Each number is 128 + 32 x the weight over its row's rms, rounded and kept within 0 to 255. Layers, rows and columns count from 0. Numbers have three digits each. The size before them is the row's rms in percent of the matrix's.

# layer 5 attention output (transposed), 128x160, rms 0.0553, rows 6-34,69-98, columns 0-159
091:109171108146119143126128120116145092160119080175121121154100121132140138127133097198124092158148055105093149066144066165161115178119109148135064134107150119129186100138107157178136149105152116052105095150167070130089080116112138143185087097100138149185075103111090099127095131034148077157150129104138221155140144154087122060090173062099126117155203108114122113177119119139159193087104126149116121114114141071141081117088112129102137108130124154128144115105133101152127160153119140
100:154047107102149116184108140115140154131139139092148092110163138208109148077100169109101072180156077088129179165118121080093101143101097149184157161099100138104100163103144139123185108147098177107144113142136077127077113122188044089138135134108107147137162099118113126109141116170087164156128120141129167094105116145120141098129146156092151143088127135154193163163109138102138139122136094115103071111173137138097172117104142086167129042114134095120142104145140095208183174168051114
084:110075081123117115129164096159178160118192087149159108119066149127111143186091147119086133099157145053126101083086125110096140160137158185135172120128113133113174152119137099160124145160174120117148127152104086178151142118141078113134137141163146120091128098129101020154064173082150095155130127152061216126091129124093139096131150118145136122150151057159174146169156082153162151119083112055146127106172058147114110145165123142157109119107125138132109181116114116080169129160149170
106:130098095139036142157116079151137094091102108075092146034167128097134149135172138063079134075111130173108161106096084102160072108145168138104136106174154110172169143161117104113057147121165129107137078161126129114102121130107193105082167155141096099152134141085136090129108167085144121170169103113134099177110175130143150134120107146112136089059095155094110151062103144108147076057149107131178122098163149111136128165142086079138111123156087175155125080134155181128157125126124151
093:112113142141143170096112109076085077100097169102189163067140131126101089117111146131093119085188093121104095158120051100154164165184146121142086150184133102117169084211143148088077148157159101127128133126150107144119091116152122108095104130090102131088106093084100062225127122125111081093136164154151157129104099086111149108116130101154108191164132125119197104064147092120147184099072104123150145145153188149062085148150107110084126141140158088149116106145125149112120112135144096
091:166049166095096182164152108145137133165172126130107099112127102127122117125161092092108181100146139159099120109150102172164147108201097126105146108155138134118065078107091182144092098078124138139126102117112204092141097149163086159096066107115135108077149104078073149160159142143116213084099191116097163148136146115137163114136165079084080132110123175134092178093131133086138113122148102149184205139103105095120135109124184131140098144142116089148086115120113103104092123148084054
097:161138079089096081168117138113096053128095097161140167145176173165175087140103114143142077113129154222102143096158144068109109080111104159105187129109198156147128173114115143162129160073134131096115131155088162137078111145109124125109152091104076078114115141121155118140151130120117154122155069134175039121127169108136106106079111166155124131119099124109108092169163153120169131105142149169128146167136120185195122130147105096166084094151086083104107122061142136073171132124059122
090:071101104181132141072124115152093134138119193163145107153119132123144118150148147112111193158087107150148101113134172106175094119095163132152109091173128193130169089106123112099095128148126077113146108065143078149055171132160113173184084164172145138131105094114128108152152131146186069125136104155090070175121128129142110095219171117086039126139125136118152137110158126106061104072150190133142141110113101097146137111142104100122100125147123155126157054132039156136114136164125150
091:190119172140129101144091090121150166127065114155123113138162051119166125140181152108121076127148077123073111156057146171119094169044144108110124145111088104131156120123150137150140166142084098149122108084124147105123141105157050172144131071138162031162142126106157147169024117076102099149101144117087141174141121158101160144175112122149138091125098133128121108098149081137130185064109168135137167113125094124156155113104115147147138136136089094197159138104115101152146141187112157
076:064130130106092112147117080145157152158156120133156085119149114191132140161117160105087144129174110137129157150106183136102140165137192095142093070082141095182128142108124116115134147149129162100183106150119110080180125186134177140103160127133189158149159156154237120133113122119087173122111146086090110131080212085166093179124143097117115147143114153116150211128108137096142186100135120082138112101139103122100162125145110114138140064115128129167091083161173131213148137144077173
093:130124139177157149100081186182104200092119165129101130163142123141111114117140095151128130139121132122108125126159141113163142165138098130114121108117089126076168114128111075185166170131163121110061137134152122152175103167190057151080164117089135167151145104110175107118110121153114159067155146098099161104191095194142117139119125155100080185185113110154174125066068136164090146118145135212148199168163134104085142125163144129119155184117170135106169141093066104106112095164168105
092:151143130077182144112138129150162105159127040129156072172128106116173122157095105092109092108140069153178115130114124177116075148124142106080069112077188090125114061107108124145130135116080101134127106167169150076179131115100236135122164132180156116105100136132129206133139094110088159092124089174131158127105104118114107152180141169171087127127128113092117103133143134092145112121136136134169150111117140066122135190153078118136133133161109182170101147148146150220160096107086145
104:100098146077085158152143144098141137121144079113109110053138154145089189123145156191121115128085142123158072125112117122184120150118148154140084117149107093085104112102143123106149141132134131187138020106150084144159125109135083076093109165154102146165160098147182122138127139129166104236090075087111192123133141158079083128124131066135116054169107163146124119161109148092137151115114094085101134072104069083097128171105125126131111140113113104161110151154186137125081136183105150
099:109096108078159121165095128099115121187095099171106111127157166134124116201162193127143140112103090138193135124052179103104106113094119159113139147119130091178131163114105114177095115125123176107216142182083092102100177144125161124176150105130077114133110171131150139131125197128101087169157046133126119179134064143109154132139089147115112198119157127126076069094140130160118110141117099083109086103125112161157113108136087061133162086145128165179103086125167103107179119108112150
092:172173113172180123073110077158117142132080116163164149129150113152133129073163124158139158193131099087125096184134170179112167062087096109120134140104136149087118116110124099174119123141115116098085156133113091141125103078203120150123142110110102129087133083091134129150129094109154157081094127116133017107161109111175067122142122168176146122169177114176168183101148144137128146074177184149137143161144119102138117161186109091134135105139158143074113090110094117064089069130165156
097:115090152129113119155116045091119106147108141167106109125122160082140152157108173100107166121078143086159117164108181130158139154133168160121147121127180080076131091157104180096065103172152147114208122189111089103115204073118160162114220164130103145147101092115161123133134124101103115215177078113124162115080151148121138132132106125161116111099090121066146128106105155105141141135136103093078137110115161067143111151092130135099169113166104193137065122170144087102163113165130107
091:098124177120133117064150098149160152187152098145136136177178079139102152064138151110094136159144153111099080060136171108041094078115095164151152122101173131108087115133134150167111207130124100146097116111122152105060143173075114178204175133073123177100150157133119119155065144168128099108125121074139136179116158099092135145143107181174099174145123040126116163094151101132105095147091155149108148164136138091082112104136154131144119179153157108083081130113143121126120102138134124
083:155103181187150114176130198119146207157141137119095122167134109158122129101193121126092147197121151079082104115146155102104112111081092139105110167154136137149091132131111121109225131131081151162166097173118114095146120170175113093117129146066161134121136086137104189163125113112068172105155141195089141117073109123105137135104174174107164100132119075153149104068144130092150120088103118042112123105105069136136139115146125190138144165128159170098143172166155125151113102120177092
093:179152134163142143148154109106105105159052093105144115140110145178119171091055094136122113160099094158143133157086154162151163165123130134075125100111133161120129097037122124093117175141114113144091158156067080102059106109154165125135128128127143089119076152165118101173106189132090097118110082187092033178117141104091124103146098110128105182156099123159136126158146120178107103120124157205148154132146075154164111107107130081173168099141108118136094138091178151064146139120099177
112:177159116143091148141108108122162130121135147103105177114121157168080117135142157138120133129175116146101163060157143143163142113100121125174083111193087167166131141093148080165194146095159129136186123128090142137127135137097076090154092119093116092157119078134086119062081106157171113218116160118150193177108127174117102145128132126169092115106159121193143088132096164102143166162118104147145100098145159183055135180156128095145106144086108117062106085128197186121088158091110106
098:060167161187159127093059162171124122111092134118146132098115153119161118075173078134146139143138123130126094147131099082107139122197087148097169084103103230058154122100104107126095141125131135092089115142130158101106116077177115074174078125057151115090123105096116111111148175125160101042122161078171084148106090118118117140115123139090191070159139134159138170115105129117135139131200177154149150168157125149111133113143130145138153157137176151082090117112130138094086138077174129
096:180188130143087137157062142115121149089108121136113116119150133158082125093143130142123098145144085150095205116130112088083108078051087114146183146144111168156139165107226096096136078118114123185181126160143144091159116095124134118120069085096137093144125092092099155130084154171135135122166099100168133082106173182117092142108139110186124123144136107166178121091151115092052166135122130128194151153133120168119110102163160110123150122129151057051092111163146094092165151147149147
105:138106128095191091124129113097078108109149106168111078124150065086132142125137090134111138142114152133159096193126137196156093165116084105065167122120127103127164095116122175140063138132145119119202102126136154168129143097094150167144185151172118162150155206165149164103163100077124184139139118153136098180146113121162116073091106090121123116097114142082043123144041166124167103151110148115144119098086105085122068170125104093088089152125127157169129129164089181139098131089124078
100:086192199169205152110125095095153125105101067137130195137069164113091150158100067034064144121135196155137097104139096123091132132160133146103125144135106133069112110137104148087127157146116080103153134096095091125084144152170139092166118157152130124137121156108035101112143167093097109092064133157109142096124103080119138138164147121151129124188107108084166141188129124122108131133122107104122172155077085079129120166113126150149107197094098121106116167127105198151120136125142113
097:161107112150135172104125118147088111130113145104140101158123042143126084087170055172206101157082123152155063148114156181171126115118130100151133083097096143135125116125082127178113133137091141124074113059115070068227095114191132177159164128144128152132100106151160204148163128147093143114125113106090096103166149134161143136156098085103140165101104163122105095080066163089112124072171104135119144109143129109112116097177094122125180104174107120146111129135134131188104112162164134
098:122164130126097099169102046094170153152139096154152086114131171078146148151134153147102104141094120150136146064150123169119093065130142164111150170014113140137088098144161152133140133140112116140070129179130110103138063145082168131153161145111160075143134204128142112153134146142079137151142098132112186155129148136115129121191102130094178180101116173122066071205121133116149102148138137107113132108126140159060177115095104110128115090168124198134062132157154131145138078168101104
090:104116184141099135170163135134105194158095162122087185127138115147162128086107099069158194083120102061056129153151183135141156081122086103080126143103151103067118141152099144133174120117134151091163158122124158138190140069136154125060087109150138156169186081122095103126094084204100176124109184143140086167165104118089148113143167137099179096159094152113140152127138111070139174103136116157195141180101169102136121170145163115130145142116132125146145107165098085170135123116089142
088:193166089146152108112166101148170112139094131174182078132131122129098105135165169197148105174180164117119159122113116141113143121116149147170167079105143110127128182100152134183145143150151177122111153123138155136120147203122095108167202076125126153121071142089067170108167126150135130096168152043147169119135151137095109129134080191158181123089122166138138114203156133161151097125152148162155083104060072154155142112072122145082118124102112112129090185064120115141122127147179139
090:123084138156128120114187116104113113111152138197162063102093160112071134194091167066097108084150080113174137075129143137113121101115186170118085081163138117125138118149107144126094107127168141100124132133176142172096162144090123119111210143102114151111110121092103133125082157126150107131126106111096141075094126108102149104122125122138075073125109105153187118170083145183164200097104096086121157154174151101104154121119158087094126131129120102193107177037162171082104097131194099
103:102130126115157121091145163112158141157144142110131083146111108099094149168104092120141128098113120062090129145152111110145133120106058069140158205088129165134127149113100161113103173153134085136122139150120122209174186146065143128161087119158156117160124056172100138219089133143128127124160139076142162129123163090184166144117151088121124100144086111100113140073116145105098159133163173143141155178112125114107158196123116186154149126178084102039140142111089145089191098184090099
120:176117159126108116138111135112125072156112120100151096049148210116161110161147147140129089153159117181122081101117076108131120053063118147144115103124171116095169145079094102107189111073130095177128099123156127129076111060131140151136121105102137117111081049086153080187083172076128122099144111154148196131099134113134148151135139138183145133125120134172155147182106154122145126079106155144146150107173132156140142131138120082190091078060147093131092121069120152138180102137127076
102:172123083091127122168120159115107099132155135117057141121106186149106081128142119119162082153122136137107115118102059109131136154173120144146149080071115161089099126107059158125162111109141059157080146165130160129123144194153122183116160141199114059075140098114132085092160176083084126126120181152190206142151126156151135139077158144148146209145083160161116086134102136166094115079110094133088128111157094180136132099158173128157169146129090165086153141106130154141126091163116095
099:145082094103119203074074153145130133172120105144179151066165134133126126172091142075118106106153138150111132058111106143070145086130138130115130150066159128122128086166090160121197097100159082137139088158096097116074087131087169130124115121098109151130114109059109099097066201109158155130077171133116149140116095098143134107171093138179141160130127078194078136120140184102156143161124121123108111135071110124083100155177146147171103126091154102081099146110124176052088127129131093
087:154068130117168098104153089148107146112087149130131106141127165153088087097122118113137121135141135146126165064083148139139138115164111113085118193115135232083137157188129062105125142114169135092089126111135124124117091189155119077171166144099148091077154124143098121119097140122122111116121129139139125184132113143112175094164147155158127129190101129181126103014142119134109117109097105130129195110162121097131088137096211106110165146219077110127072092158153144184102162104145104
107:148022098168071145100095123131121096133074091106149135117160157087092044113129091140153115142166106132116074111080146123161136139170138150112118072175076154150175152120119161119097153116172142142122072155145136123118117127143139094091120148093119105164134078093196122158160077188119121140108214097104114089137120172109136199138132144104127106116091153161105119089138110074173101168122112145127149144109145132094102143122063066178169122140121143130127046127122082091124098129182081
112:193096139087091171093117116135133131134180110109079145129195092138123086129114089110099135148115142171086148108138137089129111085161101096104172075118185156117230111128102128154112161149094123149127099136053183065096103096150132095146080113155096133191093111180068172146165174096108120155128141083109178138158168125131110137077166103084138093133119144155091160106105149121153144126081071132102185115091144161106066069131102156186102160136158117148111154130092151149121114128084101
104:120126096176097116118128147190139125097132227177178079170193115137144090179102136127113055126122183132109119096116123146110135087155055097072177144125141175135173175117091099187104109122123110169165177158137160151136121114046108158146138128103096117118128076169137127123141128116153131175120124033169096164099141136168105148093111104098106128131106149163115116166134114154106133128129117116075152132165110133175158120147158155123087119120124091135112176117107194093079117130166041
106:131109125127129159147166124153179186086132151084091149137207107140156082146102199134146145120143113127166124138094159101115139134114162136112160120179138177197114046155125141177138140104141128212136151153111156161126189129129115109134109124155054125130115098106062121165081146146064092150113066159096124119123157115133142170097176170114155136148137077094142119121093151172091102143153130094086185170146140136110096149146111073090064141181141181156126051158092102108107173119131150
109:128098119177193124154147142108133102169121189121125134163100179126124176136127175117052139117140144162128104204109153130135115129120070149145083129142111162119112167130112109118093119047113111140080158109107131083144127156170088174185107154095080060044130145130193145117153071174111133092097116109128152083159151153097129122134157121087145071152137144116092118206136097137175096108152095119108060126136101135169130136115128118108144099162095099216072125115094144121101134174191146
104:093048159158096137163124095119128151129105130128102131080133107150058102191076137162096129147165168087087161115131148131122093134152120130139129153160095169082149111132158104139120091105165206131123154105091100072112178131158199142094185133117139125095127156197123080154144090152095136129166129164149097146134171050120107159119151147120203147114141126177069082143148127096177165142144061114079130099147139105108139167153139111120151171150137163050142126159062097141114078170135149
103:152135070111097154132119107148124074144103167143101075112099158136159094101167157157117175168139162086144065150117132099134174117107102142119110111092124120119180039149088169081073096126087163077119137145078130086140134083150049169145108119120137136163089092158152142145081170099139164142106129149158162175087108092128134118050151088126123172116110147118137093141128182141142140088050147147064141128155136073139108113184128086141153123086139142150134098145151060170090050142154110
096:142117182086196118144168105132151145124184076111187133111145082131121117107179117037148161125161112124126084086146104130081114158110078128142100209109122125101114168063180146150153119131169150161175103119142091114127113146188132117118156107162132155091163183062113114123149123093162150092137081144129121153137133077150086107201128113139115161109147140092142131143074132113190110114145135082178107117136094118122193122136125141117047134082093075169168167194132094102135139114079113
105:100142123142134140119109116090104107107138061105080157118117158110106228114123163104088131137112107146128162107194150112116121143087115092160156103131086121136166148071149047130174123098119099129147128133141109113089162164139080102098096124140129130105131085090122085121090109163121115209115145131128135112136107135124113168124115082117090081123131097162150176226111131103130150115133109116087081128126083066077102154135149103136135178039095048091121137103113187141210144179181143
086:111077072088184146094144148057114084130101113102144083143121166157113108088096090163102159071123116092135049191133076143166116157093086123148152127150083112188122116075094122127117157162107116151125125142132088121097097160180137146111162089158132116118143191165168118142151145092081133099069124123106154118102114195128144088121151134106177121118111159106130115053138172144077135065184113092192126138115085089155171079149151147097137109059126144113115090132170125072160142141152107
108:106125178141110087119100103133112049109055123167151107138130120115129117142174098141157117167160070192134104086107107119128203121162139175132186097130134101185154125137103143182115121123165076122082093098079098148084139155091103128185173077108116111179086069128135184134106076104133144126108109167129134188221119166137134117095143171111185145166129161136162133194102134114152170157090147137191115141137134069119112127109136121102170145117158146159137082119107112071180143122096130
105:114072132151122142111061153118097160171116097129141091101105137126117179129074157085101136150109091118112071121108121089193113177142112159082158139132146116157143129088100106145120170070075150164154144120067094151140156111091151159142204118178198115105093127127162099141110138169143121093124140103112148166124095098159180153118118101238101136142117098147112096124158164066118153090179098137163143175196145121120166129118098100175112160084153114146100138055138183127070143112176132
110:129114141157231163145089171151124170144108133130205133091186118118163123153141077142136113095128151130158092186138124081114154071068082091098173104041192144122115113086107147160128140143102113115096125126123089100084133073082156160149167101153139143094080135177159169169172126138116151110123079104124144105090128175148133153115214162099104131132138089113054135106108129139130111067151133160137083116113090155092081118105115116173129097152147178108108146130143099127188112157154166
106:109117174136141093135170122085124130138095137151168146199098086107062150129144096151132172134102118114109150200157147188091109098075138083138139143121112122145168084108181094145147112142143111109133110170105106107150139098128148161103031157155138162124140145153188192117167102152136134122145094146125079091153073100115145115140130109171138122126181131081195173188126090169109090109121165136168043125120112122112154092095095101141103153133157170096206158201146133128155147198107147
115:169053117167187146153101137131110126150106131126149112076138169115097107170086154119089127119083144121107104158104089076178145096132108147084158153144141097109170132084082129129125094119071162164129162158099108163136119101126135148142171093114116087141066075155151126122090180134102122158142171114133135144076136129124184086117178149144092085149045195207067104109128152096156169087179103124114125131123074210161138132177159120157127110125122145148083159070168198099139128115133107
094:130110106127126099121148163159128133123109147095115181104129151089125164066170167124102141143059120099093169159105160159132136162124168140140104067157155092116146113112144139161124132143090168126095095134200119167142098119103111120139026139164109106099157013129123160100143116151071140152074128108133213162175105143128132118092117125108137101136111119133127141185123134050099087202155125132141118092162091106089116141140183103134106150084137066092139087171135134092114112082205161
109:146133128185090121063084106147112093196088119112158090089102142138129091162149167103135089094165099160188150050113112123140172110151178151122099093081131125107125165141100127048168151110111133136071121118121164120129148079132142144112191127077117086074127059087137110113094137138181134124162158176108173092071161120150164173156175074141103194122108136101139141117126157077176124131076148165073147100169131107159092136127110131125136149124127150067118108157081114196157121150162133
109:163120179115131144122082099124128135114074124147148159084119135087130117126130144122137138183140075136179134062123126155127121095067201130154144125162141127127164184137174119137152156137130066124105171158151122127111151118155141076098122178083093086138166111089152130132112109124124137124117159102173064090082092143091204093142132083104113087144088054138217121192084134171085142116182131088168140131161129163108157114109113125111202119093177156161102088066153124056130113118090140
091:112163134132105118077126165082085165128167152189097071106099064132116094123119135119087199145124104103129115143112176131119118078145135054174156084120136114149144076128148108194129104140132174144156085143121091126100132121134104179116112146174163182125117181115122091140133142087148129155154127139155094127123202111135123113098058112120181100127126162170130084165106119034094137159137091080169125182127058057170167138151141103064112117107089144124174118139113172098080107107127157
103:137165135136103098142200148123140146095171114096122140142157101191083132097158099053160178140110084146145168125120161168159151095179141114168129058183138127125140092103093133080151178162129129085156105117087109118163114119102107115141109124139081150135097100117139190101079112133193131126168129117097180127127162154086084134072075078138069141150100088086188123169139111155108095166088164112116190141074173138133138159158093122125111136068139188133168183143128137134126154085123057
093:140157084073127137165064173148144168149123099164183139187085134094135135100160190135157177166126104175131134127162139110113095200131121156159106079196098139172122109045124131119180107076133194076130113183139074073106183100160099146126087138142142179139127091114156134118220126139143183135194112159136104193126144089103094152131144150152158153154105119090147154147148102121110105157112107147113178112122072159180145154120151077122112174097140112148137118121103124152147163114124136
103:106145171088131153135079110105124103063077097184144106149095149104096177119128116140117123122105044125158143088115098227101159121129117138196074145137162137111134134067178110102168064114113116161150094116096065119103146215115113160130101180075105136115119131143171085108160078144082118119089139169183119095103114089112138105169129178143134147117135146111093158212138117076118146092113084109117141124112119153166169130110139182126127146065148120179127086136153146165097128125159093
104:117138122139047125142128124117134190173095104171108125146151136159115101154088119138175109099150112134120133117135141113197124148112170128136085098142129165150123147104126171157097155143163133130117123070153118121142126064060115148113180127135133128148164163105069179180092079185108115108185080123108111144181159156160111148127136089108178130140069124069163124092100148069143111157081096109132067090134134095088144185128050102070120077154118164071142089194117059155140137133105174
101:204086158124127131116155165134097121128151172160099130100130171164117085161172074138158073171137196132129131069090125118160156099116152119078149111145090154143163143157098092098171113168169120146055173148079108137128162142112175117161188163121113130091106158200053087084060147092120126142121120107134116118160163130181136115088130145196100107113131171154059108116140174152145124094117130124109171135126154145134138141178176119179113162090071092118081174117167138143081112138132086
103:129119090135169134067094083101157149085145126161036069104115139136146172120094148180089142101164129140119144102109110085144126151177088135150122133163138179142096191169138107055147132132071126187109121086124164171120118147132081106156150143092094077083123158143056124158086121155133091158188168134147197122144121117138103126107130081120111124120138119113155080096120070186100129092109122126070191174106123106106159169166162166135157167108152110113089084075129114173141115083147083
# layer 5 attention value, 64x160, rms 0.0449, rows 6-34, columns 0-159
099:143090186128111164128170168130059098154166168167136171134110076137144187111115089131190199054108096165110175091112098163145134135168163128118106093104128169147163135133107173092069118123071113101139183116151066071157173126144094123159138146124087149182156076136086100138107170154113053143112145171131099164173133109146121196110095089105131048062115123118123157135098079160160070124142129162132129143082116125098146130104129112139138183121105137100132132133143142082149138162118135
107:168104129110144145132118150110093196150132113131117103138071158097199133135125151166158117115142132119193081117073106127121122039149162097193069105086097158157154189122134161124121123149070087138121136082161101072141084108135143108069180124113124178091141084170166107129097156130129098152143118153103136132155176169116088147157138151095177100163204132127159196125127116119148161151144147084138168134129182180089079178127145153120176081113088102169117088100131130075137137107184125
100:111122193127154141128118107137069106107157130143116191086129148128174088108102153089210101132162176141154129162101145098116151147122147166131136187128096107097182115122077082127092147113107129131175151155154064150152117116208116160107137098184151158150134108130107108145092143132095104184136207177130130128191125176126091106040132154107126124136102144139146104096175111171148113135113152130190133121102060147139125156058046106144125144103117119084170107094098128121110168057126080
093:155121152171137133141149163146141112201131140161139092122127108164129205156121161146143106170095093121128100126081114137109124141129132154133143152136113103073129135129118119139060137111090077125078136105091108165098118121149102124123130102110134127096134175123186106090149178096108140128169137150133079197129126074121180126134149222154204109125054107119187148084173107085156102075077161155061080148212173135137142115106191135126187154153141197097116112117162157113131172100122112
099:128117113111119111091106123126161121159166117117155151086149132170099161091136093124152140091166078149115141125132104099056162108169178046120179124163087173116091049142119135085103135110091088085131113166095106112108053117110082181171142170076166100124125170152112121094130155099097143127113126138102115124159147150137142156173123124082168123117131109087092083153094167169164142175147095180116117124174105171190074143122080148170147131164140107158179061100158162199117089080133161
102:119101145100103179171083131160086102138088108138076175115137120158153115057126124154086156138119096091107113124129129095127112105180098112157143093064176099117186213170191178124136095112121111145158191184135129093115174164133103103162090142119156124130130141167111151136232136125105120153107154127179115118184129167146149163106108136031153153136134115126110094161125049100135135146117118122094103106168148140135113153170066135100153108150108136159156144131105082052157118092079112
106:100143083116125181082073153126086144130134158109154108122161115113142129133164076144110098142112092080143082143120044119151165162090105147170101144123133089124132166103130144125154069159119075134134181138145185107120119172144100059179112145147133138151127096070143127168212123160124086126184101088168095164130129087133142148094057131084131143115154094109083098133133063174094108087105138159087064176129124105109143189153124110150081079098145179097115127172070161127148186120126096
094:106128174146118131143146048168117138140052158129144096186134147149149105023120086197102127094146096083092066141146121154152121073131128083115106102102129121111116067109180122077110142088121161110099083123147113123124069117113055133158112141156150137092162162090168164113151140147093078123115081109128122095100122143194143129111129105193150101161077143100127120136121157142097146189149098121112100088119080109088096107142098129173163152088158131118125158122177179132161100151211104
096:115124119147112187082114181084136179191127195148192131097175092117150148146123118113117074099128194125105118136054145170124136153115144144153061135124150115098085158164051175103173089109101062139133135162100127142062089120086111129101109120139108130142083172105166110123150130136104144083101133126195164080126125097134044126132133095132122102102166122062090137139115202075163136125154157162107152175110140168177108091143165139132156168129196123101123139090127128087129133110143108
090:120042144086153182110114117145196166160138099137102147180141096110162084121136156105164116096152078165097163153080134132148084095132109155131192167144160113142085117077146084132111166127087112179195114124121145143136082148116082109100130116206109132128162154200146166120106130140169112150141134164103115124123158219096171144213143115113187122120115123051105175114161101173141149122112141106161117128098164083096106123126131095162162143129178142134103139109135157123165174098192091
094:138119170113137104158122195172080063040119158148131126096122190133128171147127159144179125117132123169134127127062082096110120111128143158151127158077152122164079144168153151092175140117092137123184189166132144127107087151175116188156114153129081103101138104110153124141133094112111140030129147151100119125145181144114157160189149125102135080078145127052122144115130083087102157121107123140139144106148074154124120085123071136115104028115127098185159108083088108078121124159121132
097:149107132132081131141112141146156164158122095155148119075140113036129121204119094128111152064069106166137127119163163104215123124090168129165164086030144129088141126164143144130113168124168119163152134105109170095153170130186129126108112122192177125127136119144074156124090175156139169181069120125137121169154137161137067108122078070141112101099159100181147148151193151121145151089155139127111098105169164113130119100107115157090150152109108134064096151178121154157120185162117157
117:108135127165132162058084096125086146127154125181146158130148083138165148092067141104153145123150157100146177092107131160061110135151114122148128122120180142159156122116104130101150111063130164118113145098139029117086142118133146147145134044131124129165068165135102118032076186120131081164132172090146116106108100186143085091135141107107102111151156137138163156168151142079172069127135181065142179149088121140111147125164069090120139169159151143092162109154070089134126145128175134
094:097155154105102129068098091090116167151081033069146098058188107128144164101113120097169118139173107096132118142079125180166126142109131110110080139124060121118171135087145163156038189117111113133159132117084171143169104084133146120110116140140130140022130127121128125080125127126190186123152112131155141089084147114123091105088158143143130125093137157089160104142157196103077175096159097128133160208107154106097139101135157128102108127187144123151146105134106096162120130151148133
102:159122118115107114143162190117211083091133117156164083112083044145080148123171074109182103109097090094124131155064128124127125158157121122169136074102137164169078085128082065094144129085129144091107156131169162122154117165146112125166096151137110098158130132071096151115113050076122144093054118135122135040194084136145099116086100166109090142132113126110162088142144096180124163153149067123141152127093090153120121143119098100166124109123118160134170114144180121102121147158143178
090:051060129133091165089144184136098188105160090103101129088164142124146140150098107086116141138113139102073181157073142174090118145091119152077102121202117107175065125131105103131086124118090131116171105148079053099185106141093183157116112102112102111104138149165090167122045160150123130093118141115152131127131135178110125143146164125137165074135123120099172111128152131125124164140064101184080149126167146082110126123102126102180075183118130164064152148106107102141061100134124123
096:094145135099076121151113165204117126110152049129138176099140122086129151179168128088102097082138127100183136115160081052154135158083044134079110110114136103159113117127128102126145179131079108140171116138099154123151155106136095147182140178133083109138160180098140112161115092145029147153123089127131125146148113097109134175117177111129078125138118144112095105104123128195135130080133085160061113147110131139133159177068136089177181084140074147107173148125175156110146102134093085
096:110141162129136166112121122143122136182105088131163104128098130091043119121124202147112106132150155134100199107117165077137101119090147111122151151137156176175121135144133137148152161080182133138113133181125157175135146117086182101074137078125140149136084147088095060185066108067152186102112084146119155148116134128068066101113199073180128136112103159109167168121081104119139109160202079103130056126155112167127128166130100102141152137124138156131128168074120185119127156144166107
099:074139123114153172071088119085076125139095137100121119106142085108178154144161110071129118137170134076095127152098109108154106136100104164109073165088120108144147160110147184145140091138062061133138154066087137142196089183116134175136099142113113111144189129134120140163124158142090141110161110133114172087172182127135174103061127063123142140109121075082153047145141075051149090116122077092115123141094129098096127073147093150104054129103164102140138110101139111094102121110159143
104:158175086115129104087108133126107124095183171127124148158130136094158182107108093086141154138133168148153153112140146172039177142134163113150118054148118169117147103098102146097125095145151112129111134091102065175075087109099083116105082079070167088120124176116132111091117145101129059169140140126140100128135076155131083124133158132190086099172147141109154144164089116131137159128141104049186180162146128125097141126144148128156138208145133117132080114096035119132143149078058138
104:125099145083093154169192176102078104075147127154164171125125126154100100167120142125172122158131074150169123127145065107097115112172139169068146103089145118188117111132145116062161138065111190141129093120168051129154114199133125172167135160177166164175116120146166127166152101119101101085159152112110146101144135095128160167141096229087099150124153159147116149143147113154145090173133126130125120110131145132104089106088142124160096047151147147101138166105189067128131158130122189
103:117140100133200140105150112121156120119117136099122147090062158120106177069145128148192164090146151129144125130121159086147131096115165114181087092131129169141117087112148112154067118066095125108070151177148138141092148173097105119100137118104187091168110117078118053097137131060092132161175189176103096103136099147119159092114158180129073104119092179171105108144088121195179075155166133096085126182140097139130167100126127129171127074066070128149146122113135130162160112124116168
096:054105092174139129112104157198158065128087126176134112087152121160146090127126103142143097151172112143123064113133135100129096151106133136138119128076127124159082117086106145138093084170204084086174159117140132109142147158112174092131119061144135086072099149143108161145113133138136089170066103097117163135107188161105132050160129077071155130153114099107120146150145071133091144070127144140138093085097103064126090108185179155101069129117173153124125095105121149148115101168106061
105:126146151114144065148098094139118149108100188149141168085106105150081073115113110201103170152111151131130173138150172109139117061149165130133177191119129106108179106091151066091155147121153117078079115147096108157162181093166159088105114134125150109135183126198124100194146141147158084101138096152139143132124108073101120083117076181108151117124157138186117118163140141118076092131094130089162130060110070121116169118085033149130109120097119140120074184115098134138177132100131124
087:092059155102110117125112115159125171165088089138116082187178132122111112127185115089099173094163107153093171116071140151157101061134135121137117153145150118148085120106177129125101141142143121130137174112155164075068115163143180159148114133129127100203125151081096170142048089121085177102111080101082172082165152116142161171134152114151103143154153136096119138175131119150115164171103094104103153096122189150149087059167181167128098138123138104092126125171107048128114056114132134
103:181107131122148140179115085078124129141123113102093124116099117093135125124126089105143076104127102198174123146069161108094128144151090129145110131177129176056141141104084114108068083102183182141118076065122170117139122099135131084092144077117110165125163090176118162171175108103134160129127165167168134107150091119081093103146119114092101144154132170202151122156136154130133159149155123119104143182154157131078075155124140085093154167208101160086121091176069073163192157109115128
092:104097151108110139171185120159145149165138135141123111172181093185130111114171170125104156119130130145152090108089120174141111109112130130124131088161123155168103075125145081083158152140151128132206162139134088143149148100141076146169138112166131035070075136117142143153134128123105182092126082140109173170076127166160095140177179194158159168181151091107088141106153170147077119149112080152183138150155171108164162196162154075136179102141102141120137155073144115115115152073176162
096:142145111121136113087072129099059119097165124147126127164154078109178129178127079138142106180066099143093103119152150168125157128137100145171133110059182079147132158137127158150110137170104137125120119095145173175180160169152203151085099119091047137161155090147121066179109166144110125100087136108101111105172160109125182173135115146013139081142171152091144086132118088169098179121130096104104105149123108119133147166084155138161093164083091126141140162154136163143158141094117115
097:130161079138168088162142139083127172106097121196129122136171173157218132144142153198180128137103168143091154094133158089039152156148159174135132097163125091065197154122142122120152101109137150096110137117075117112114103128139155116124102095154075124144095130166127098157148069101111130139122186112090134127115116058134168114176120121076139076122165145174121137116217140098151071138133141103127080164111095136138133086123133081089122140102115153061141121116114156098192173177122138